Weights of a small GPT-style language model, trained from scratch on English Wikipedia.
Size: width 576, MLP 2304 GELU.
Architecture: biases, capped logits.
Training: a variant of Adam for these matrices, 1080M tokens, 8240 steps.
Each number is 50 + 15 x the weight over its row's rms, rounded and kept within 0 to 99. Layers, rows and columns count from 0. The size before them is the row's rms in percent of the matrix's.

# layer 2 MLP up, 2304x576, rms 0.0442, rows 139-161, columns 432-575
095:52 59 40 70 36 77 85 69 54 41 27 58 51 22 49 60 37 76 71 34 66 54 53 26 46 46 41 49 70 49 48 42 54 72 15 49 26 78 50 53 62 46 58 35 69 46 60 64 41 65 69 57 38 26 38 48 49 53 43 28 53 52 50 38 41 58 78 47 30 56 80 53 38 28 65 62 31 48 30 28 58 51 19 70 41 71 68 48 43 42 37 54 40 45 48 66 91 38 35 69 61 54 44 55 32 59 50 68 27 38 59 29 44 56 50 47 38 53 32 50 47 53 32 65 46 53 54 53 40 11 64 23 72 62 51 67 45 51 61 36 39 78 26 41
104:74 76 26 64 40 80 44 42 69 57 58 32 38 34 46 47 39 56 61 42 35 48 48 47 36 39 56 52 67 53 47 63 61 61 50 50 57 65 64 46 66 51 50 46 42 37 58 57 71 45 18 44 57 45 33 39 17 55 78 58 59 47 19 37 63 39 51 49 66 36 54 16 54 65 53 47 52 59 36 17 46 75 45 33 40 30 58 55 53 24 47 41 45 41 47 62 74 51 60 66 41 71 40 50 56 73 66 45 57 67 52 72 62 65 44 41 33 67 44 46 50 50 53 24 54 37 70 40 35 38 43 22 71 29 40 52 64 58 63 40 66 42 42 60
094:26 64 51 56 50 41 85 94 63 50 47 66 41 62 18 47 11 41 56 63 65 33 36 29 25 44 52 64 46 46 47 67 26 85 40 34 30 47 44 44 49 13 47 34 68 65 54 83 21 49 49 30 66 50 33 51 48 48 90 49 50 27 64 55 21 39 35 75 19 26 62 59 61 58 46 66 44 43 43 53 33 49 34 38 63 59 69 58 51 46 52 65 56 57 41 53 70 75 29 53 67 76 54 43 45 48 60 51 39 48 42 36 70 65 57 42 45 76 13 61 63 49 38 36 61 35 47 21 37 55 62 27 33 57 41 67 59 39 64 62 58 69 75 64
100:31 34 43 57 44 64 36 66 46 70 44 46 56 43 48 72 49 56 64 43 50 44 43 53 55 76 39 62 58 36 48 28 63 66 27 30 54 42 57 19 45 82 60 56 53 34 21 45 54 55 72 54 36 65 49 22 53 43 37 46 18 61 70 58 54 33 79 33 55 36 61 57 57 75 52 40 92 62 47 42 70 59 51 28 48 62 27 41 58 48 57 62 50 75 29 88 51 34 40 58 57 51 33 84 53 48 46 31 64 48 22 53 39 41 68 47 49 61 59 52 57 38 80 61 50 87 55 13 33 61 51 47 43 31 33 59 47 55 36 30 67 99 63 42
098:51 70 66 48 43 57 75 39 55 56 33 57 54 60 42 53 30 40 37 49 26 44 30 51 64 33 67 49 69 38 45 60 50 27 47 51 63 62 33 31 56 23 51 38 43 60 51 43 73 57 79 31 65 57 20 48 59 52 42 40 55 58 69 53 47 30 29 60 51 48 78 53 43 72 45 45 38 37 68 65 60 38 67 51 50 58 37 81 47 51 49 52 37 44 61 50 45 39 41 46 42 46 57 54 59 67 58 49 57 64 44 55 40 64 50 50 55 59 45 06 62 89 32 40 57 17 36 31 45 68 62 40 68 46 52 58 55 67 41 27 43 60 31 65
095:34 71 51 41 57 61 44 57 37 66 72 66 35 72 38 19 30 61 59 68 66 75 23 47 41 63 46 41 34 54 43 35 41 42 60 58 46 35 62 21 52 49 50 27 29 24 66 62 53 73 42 32 49 44 57 37 45 09 69 57 29 19 62 58 38 56 23 36 33 48 40 24 55 19 57 52 50 80 45 70 77 58 62 39 35 66 18 48 59 11 66 59 38 56 34 30 75 40 42 29 63 41 42 35 55 39 49 31 39 31 47 67 83 54 36 47 29 66 15 76 63 65 34 73 42 65 55 48 52 41 54 46 45 55 54 65 55 63 48 49 60 67 72 52
097:63 21 47 53 68 33 47 41 36 70 58 39 60 54 49 55 28 54 39 41 53 45 44 58 64 55 24 58 83 42 09 61 48 80 42 55 63 41 55 66 65 39 55 38 47 37 31 58 43 37 39 63 61 66 39 50 52 62 46 32 48 55 39 44 58 55 36 60 33 23 59 16 26 32 58 42 85 18 78 60 71 44 53 29 41 73 34 28 43 47 35 61 49 66 58 31 50 69 38 48 58 36 35 18 64 57 96 31 62 47 31 44 49 46 49 48 55 43 66 27 56 51 51 24 40 61 40 64 48 40 66 46 49 20 70 47 54 29 26 30 48 42 77 43
100:64 72 52 75 50 56 51 64 70 60 49 48 32 69 38 66 17 42 76 40 34 16 23 40 31 39 48 64 62 14 57 48 50 49 84 40 50 55 42 48 70 42 49 42 71 43 59 38 72 48 68 26 59 30 20 42 25 32 46 35 32 22 48 54 48 43 32 51 67 73 70 22 38 28 53 56 68 44 66 47 44 71 13 35 59 57 47 37 54 44 30 58 27 66 44 59 51 54 38 62 52 60 50 51 67 57 58 64 52 76 49 56 51 38 29 21 30 28 30 67 59 51 69 32 81 40 35 37 44 31 76 22 58 52 41 54 45 52 64 37 64 66 55 57
101:52 61 42 56 74 32 61 50 48 75 37 67 47 27 27 63 52 48 65 56 40 34 38 56 46 63 60 29 51 51 62 63 57 55 54 49 42 76 47 44 32 59 69 38 30 66 41 81 41 80 67 58 70 44 40 57 55 29 42 60 52 37 25 58 33 43 34 50 63 19 67 42 64 64 84 60 66 44 42 59 57 71 80 43 43 50 55 63 55 54 37 81 34 36 56 49 51 43 19 52 44 51 52 75 57 55 52 46 52 61 39 48 51 56 30 42 69 42 54 54 66 64 74 70 31 34 47 42 22 67 29 69 53 64 31 63 58 52 37 82 56 50 56 51
094:35 52 74 52 62 40 76 38 38 37 61 26 18 51 37 44 22 41 59 40 61 39 81 68 62 69 51 59 49 49 19 35 34 49 47 60 40 34 52 50 29 49 45 61 35 64 38 44 69 84 47 63 32 64 55 67 59 61 32 28 44 65 44 45 51 63 55 44 41 41 47 39 39 37 37 25 19 47 49 57 39 55 46 38 58 40 31 42 51 44 37 53 54 52 54 52 76 37 39 72 44 70 52 73 57 38 41 36 41 54 50 56 70 66 53 57 53 78 62 53 45 66 23 39 21 58 68 43 34 51 37 62 45 51 55 49 74 49 04 37 93 56 09 25
104:57 40 48 67 68 37 55 22 46 65 61 27 45 47 44 62 60 69 33 26 48 43 54 67 50 24 42 39 39 64 58 42 40 64 51 52 51 64 39 46 44 43 32 50 72 79 50 65 41 56 45 61 41 46 68 63 34 55 43 40 51 70 30 53 46 74 20 22 30 27 59 36 62 54 61 61 51 74 79 69 76 30 59 23 51 69 68 52 52 50 49 42 49 79 66 36 45 27 54 43 45 66 29 51 39 43 81 52 40 63 35 48 38 87 33 43 74 46 75 56 35 50 45 21 43 48 36 94 60 52 54 44 88 43 38 44 61 48 28 71 40 56 38 42
099:55 18 70 38 44 26 70 45 57 56 49 50 51 65 29 78 26 61 51 63 32 65 44 65 34 81 57 23 62 36 55 71 65 47 49 52 52 59 27 61 46 93 45 33 42 36 48 79 44 71 56 65 51 61 36 37 22 46 70 27 30 55 78 27 45 44 53 49 44 50 52 60 39 63 63 52 81 46 66 53 82 61 56 09 57 66 65 68 27 60 09 56 29 38 40 62 51 66 31 44 38 52 62 23 21 42 36 65 26 65 65 51 67 69 29 42 40 56 59 22 36 30 31 30 76 51 68 37 76 18 49 53 32 56 35 52 69 64 35 33 55 38 28 69
101:43 56 56 63 69 58 63 64 63 43 00 40 62 67 52 36 23 37 72 24 69 29 39 72 46 65 35 49 29 14 47 38 42 66 41 34 69 31 44 27 69 39 50 38 59 64 78 55 57 63 67 66 61 50 39 49 51 64 35 40 46 60 39 54 30 83 43 46 46 41 59 43 64 62 73 33 65 31 19 68 46 82 13 35 30 36 69 21 47 21 37 49 55 41 57 62 59 51 46 72 44 66 42 69 98 27 73 64 45 54 40 40 55 25 73 28 62 61 59 42 43 52 41 52 49 48 69 47 48 66 63 39 40 32 38 43 53 49 29 33 41 69 60 48
093:13 44 44 35 49 53 80 59 49 58 47 28 45 22 50 50 39 25 28 37 62 46 64 48 56 56 48 64 46 32 44 66 67 60 29 66 68 31 48 45 34 53 66 46 49 50 31 72 43 88 62 53 49 45 53 49 34 62 69 34 59 51 80 49 52 37 82 59 48 43 79 58 68 52 42 72 46 85 42 34 44 50 37 49 23 49 51 50 39 77 22 59 46 62 49 73 40 64 46 56 42 48 27 42 31 63 66 34 64 74 48 34 42 49 53 47 65 68 45 49 52 31 45 33 52 41 58 34 60 72 43 34 54 41 41 57 48 57 27 21 72 77 38 35
099:39 38 33 60 37 42 63 52 52 62 61 34 54 47 37 53 31 17 41 40 74 39 24 50 46 55 49 50 45 45 23 63 47 46 43 77 64 42 47 39 42 61 13 16 50 29 34 53 42 66 31 45 30 47 66 66 45 22 57 40 32 40 32 65 51 56 49 54 59 58 42 20 31 31 58 45 42 28 48 49 50 51 38 30 43 45 47 44 59 71 19 51 39 26 63 47 75 79 50 42 32 41 49 62 61 72 66 33 47 45 69 37 49 49 17 26 71 67 57 37 63 23 59 47 52 52 55 40 45 42 81 56 54 57 50 34 53 36 52 27 66 44 45 43
103:32 58 42 64 51 42 51 51 21 80 43 34 45 34 46 25 27 59 16 31 67 64 55 52 56 59 40 55 74 41 31 75 52 52 54 29 48 58 60 45 20 62 33 41 31 43 27 47 49 60 70 55 47 28 48 33 49 51 51 47 61 47 17 58 66 67 44 26 68 47 65 58 39 54 66 52 22 59 75 52 73 71 61 39 58 61 73 54 49 46 37 31 48 49 59 47 47 69 40 77 57 54 50 47 61 38 45 27 45 61 80 31 47 23 76 56 32 64 54 40 70 72 32 60 71 40 35 23 69 73 45 42 27 67 21 61 45 53 13 24 42 61 43 68
103:51 41 63 48 59 65 66 70 34 60 48 43 44 62 59 54 36 48 54 53 39 43 43 74 65 53 59 57 45 44 72 63 61 57 38 46 63 60 21 57 51 41 64 65 30 62 71 36 56 73 58 53 54 30 58 40 50 49 40 70 61 49 47 71 71 34 10 62 38 20 61 28 42 48 43 17 32 57 59 45 63 60 37 59 28 71 76 37 41 67 64 64 33 47 64 39 42 37 49 69 41 67 37 60 70 41 45 61 69 45 48 38 23 56 45 69 32 42 70 62 53 27 59 64 34 32 60 45 46 47 41 73 67 69 46 35 59 51 48 58 76 76 67 68
100:53 45 32 53 63 39 62 69 56 49 41 37 50 48 46 67 37 70 27 42 54 88 42 60 26 72 42 75 78 31 78 32 71 56 52 52 37 29 58 78 49 40 50 39 50 31 34 75 40 69 59 53 25 46 43 73 45 69 28 58 63 63 46 54 49 38 93 46 62 46 56 22 52 65 38 39 34 66 43 41 73 63 44 42 50 74 45 34 72 64 58 44 45 45 83 41 42 49 43 40 47 20 37 44 79 40 55 60 48 56 31 58 45 46 38 55 32 53 42 47 61 56 59 57 36 67 63 45 59 55 28 49 59 50 50 39 37 39 40 62 41 75 43 68
099:60 70 39 58 65 66 66 45 45 83 78 79 28 16 45 44 66 50 35 58 49 75 45 35 44 61 67 64 37 27 52 32 67 60 53 25 86 37 53 42 48 42 22 54 83 55 66 66 48 58 32 46 65 55 35 48 47 36 70 62 58 66 59 43 67 59 41 66 60 62 50 24 59 33 36 68 26 48 89 49 35 45 43 19 42 56 28 44 60 33 66 49 49 47 74 64 67 31 39 45 61 54 49 49 42 11 70 53 59 42 63 40 59 58 45 45 28 85 51 40 49 49 58 53 44 53 76 48 43 56 23 63 58 75 44 27 43 21 64 29 61 75 58 42
102:46 51 57 72 49 10 57 67 49 51 38 67 45 26 27 37 54 36 47 34 51 38 46 49 63 31 46 53 54 48 66 40 63 41 48 52 62 74 25 35 50 48 56 47 53 29 45 47 34 42 49 68 65 66 62 31 75 44 48 58 44 60 61 66 50 43 49 39 44 35 53 61 60 46 69 63 66 44 64 59 63 28 78 44 69 42 33 72 79 47 32 54 52 46 75 74 44 41 46 67 38 48 48 28 24 68 27 39 40 61 38 53 34 31 46 60 72 49 52 50 35 94 64 41 42 37 65 54 56 78 28 45 67 49 13 70 36 54 41 57 58 71 18 55
103:45 53 55 63 66 75 27 53 38 63 52 69 51 40 34 35 57 50 44 53 46 27 18 66 33 50 45 31 44 59 63 38 52 53 85 52 75 47 56 59 49 76 77 59 83 52 42 70 56 42 46 48 51 59 52 12 40 35 83 69 47 56 72 40 46 26 31 43 30 52 51 48 36 39 63 66 66 16 59 77 59 47 57 32 61 48 43 62 46 40 54 63 28 57 66 42 52 46 31 39 76 44 21 77 55 87 61 64 50 37 58 33 21 22 56 50 47 79 76 41 61 63 59 44 46 38 71 52 53 47 53 54 51 76 57 25 40 52 33 47 64 40 56 40
100:68 46 51 66 44 49 66 54 28 57 34 38 20 41 47 55 57 55 36 62 51 53 62 51 32 39 61 39 32 55 27 47 41 45 81 52 64 51 28 40 42 46 66 30 61 54 53 51 43 58 53 42 44 58 26 54 55 43 47 42 46 57 66 46 35 54 68 38 51 47 67 47 34 40 38 64 53 59 73 38 51 41 65 72 27 61 71 42 69 38 59 56 27 50 54 62 75 45 54 44 71 42 32 14 13 57 62 41 58 60 60 37 63 40 33 39 52 50 48 41 20 64 61 42 71 43 84 64 64 27 38 40 61 66 14 23 76 87 50 33 62 56 40 81
104:57 38 43 58 41 64 39 42 63 53 58 57 35 45 70 51 56 41 54 49 34 67 64 77 60 24 40 59 56 47 73 55 43 46 55 47 52 50 46 53 53 54 40 17 75 56 51 64 57 40 71 81 72 53 75 67 50 33 61 51 66 26 42 66 62 60 40 54 65 52 52 41 37 52 38 41 71 44 63 42 66 62 55 68 68 53 53 27 28 58 75 51 53 35 52 51 52 52 51 54 33 55 56 28 46 35 83 31 33 74 04 76 22 72 58 30 23 29 65 59 54 71 52 68 51 57 49 60 47 67 26 47 48 31 67 22 59 54 60 57 58 30 58 66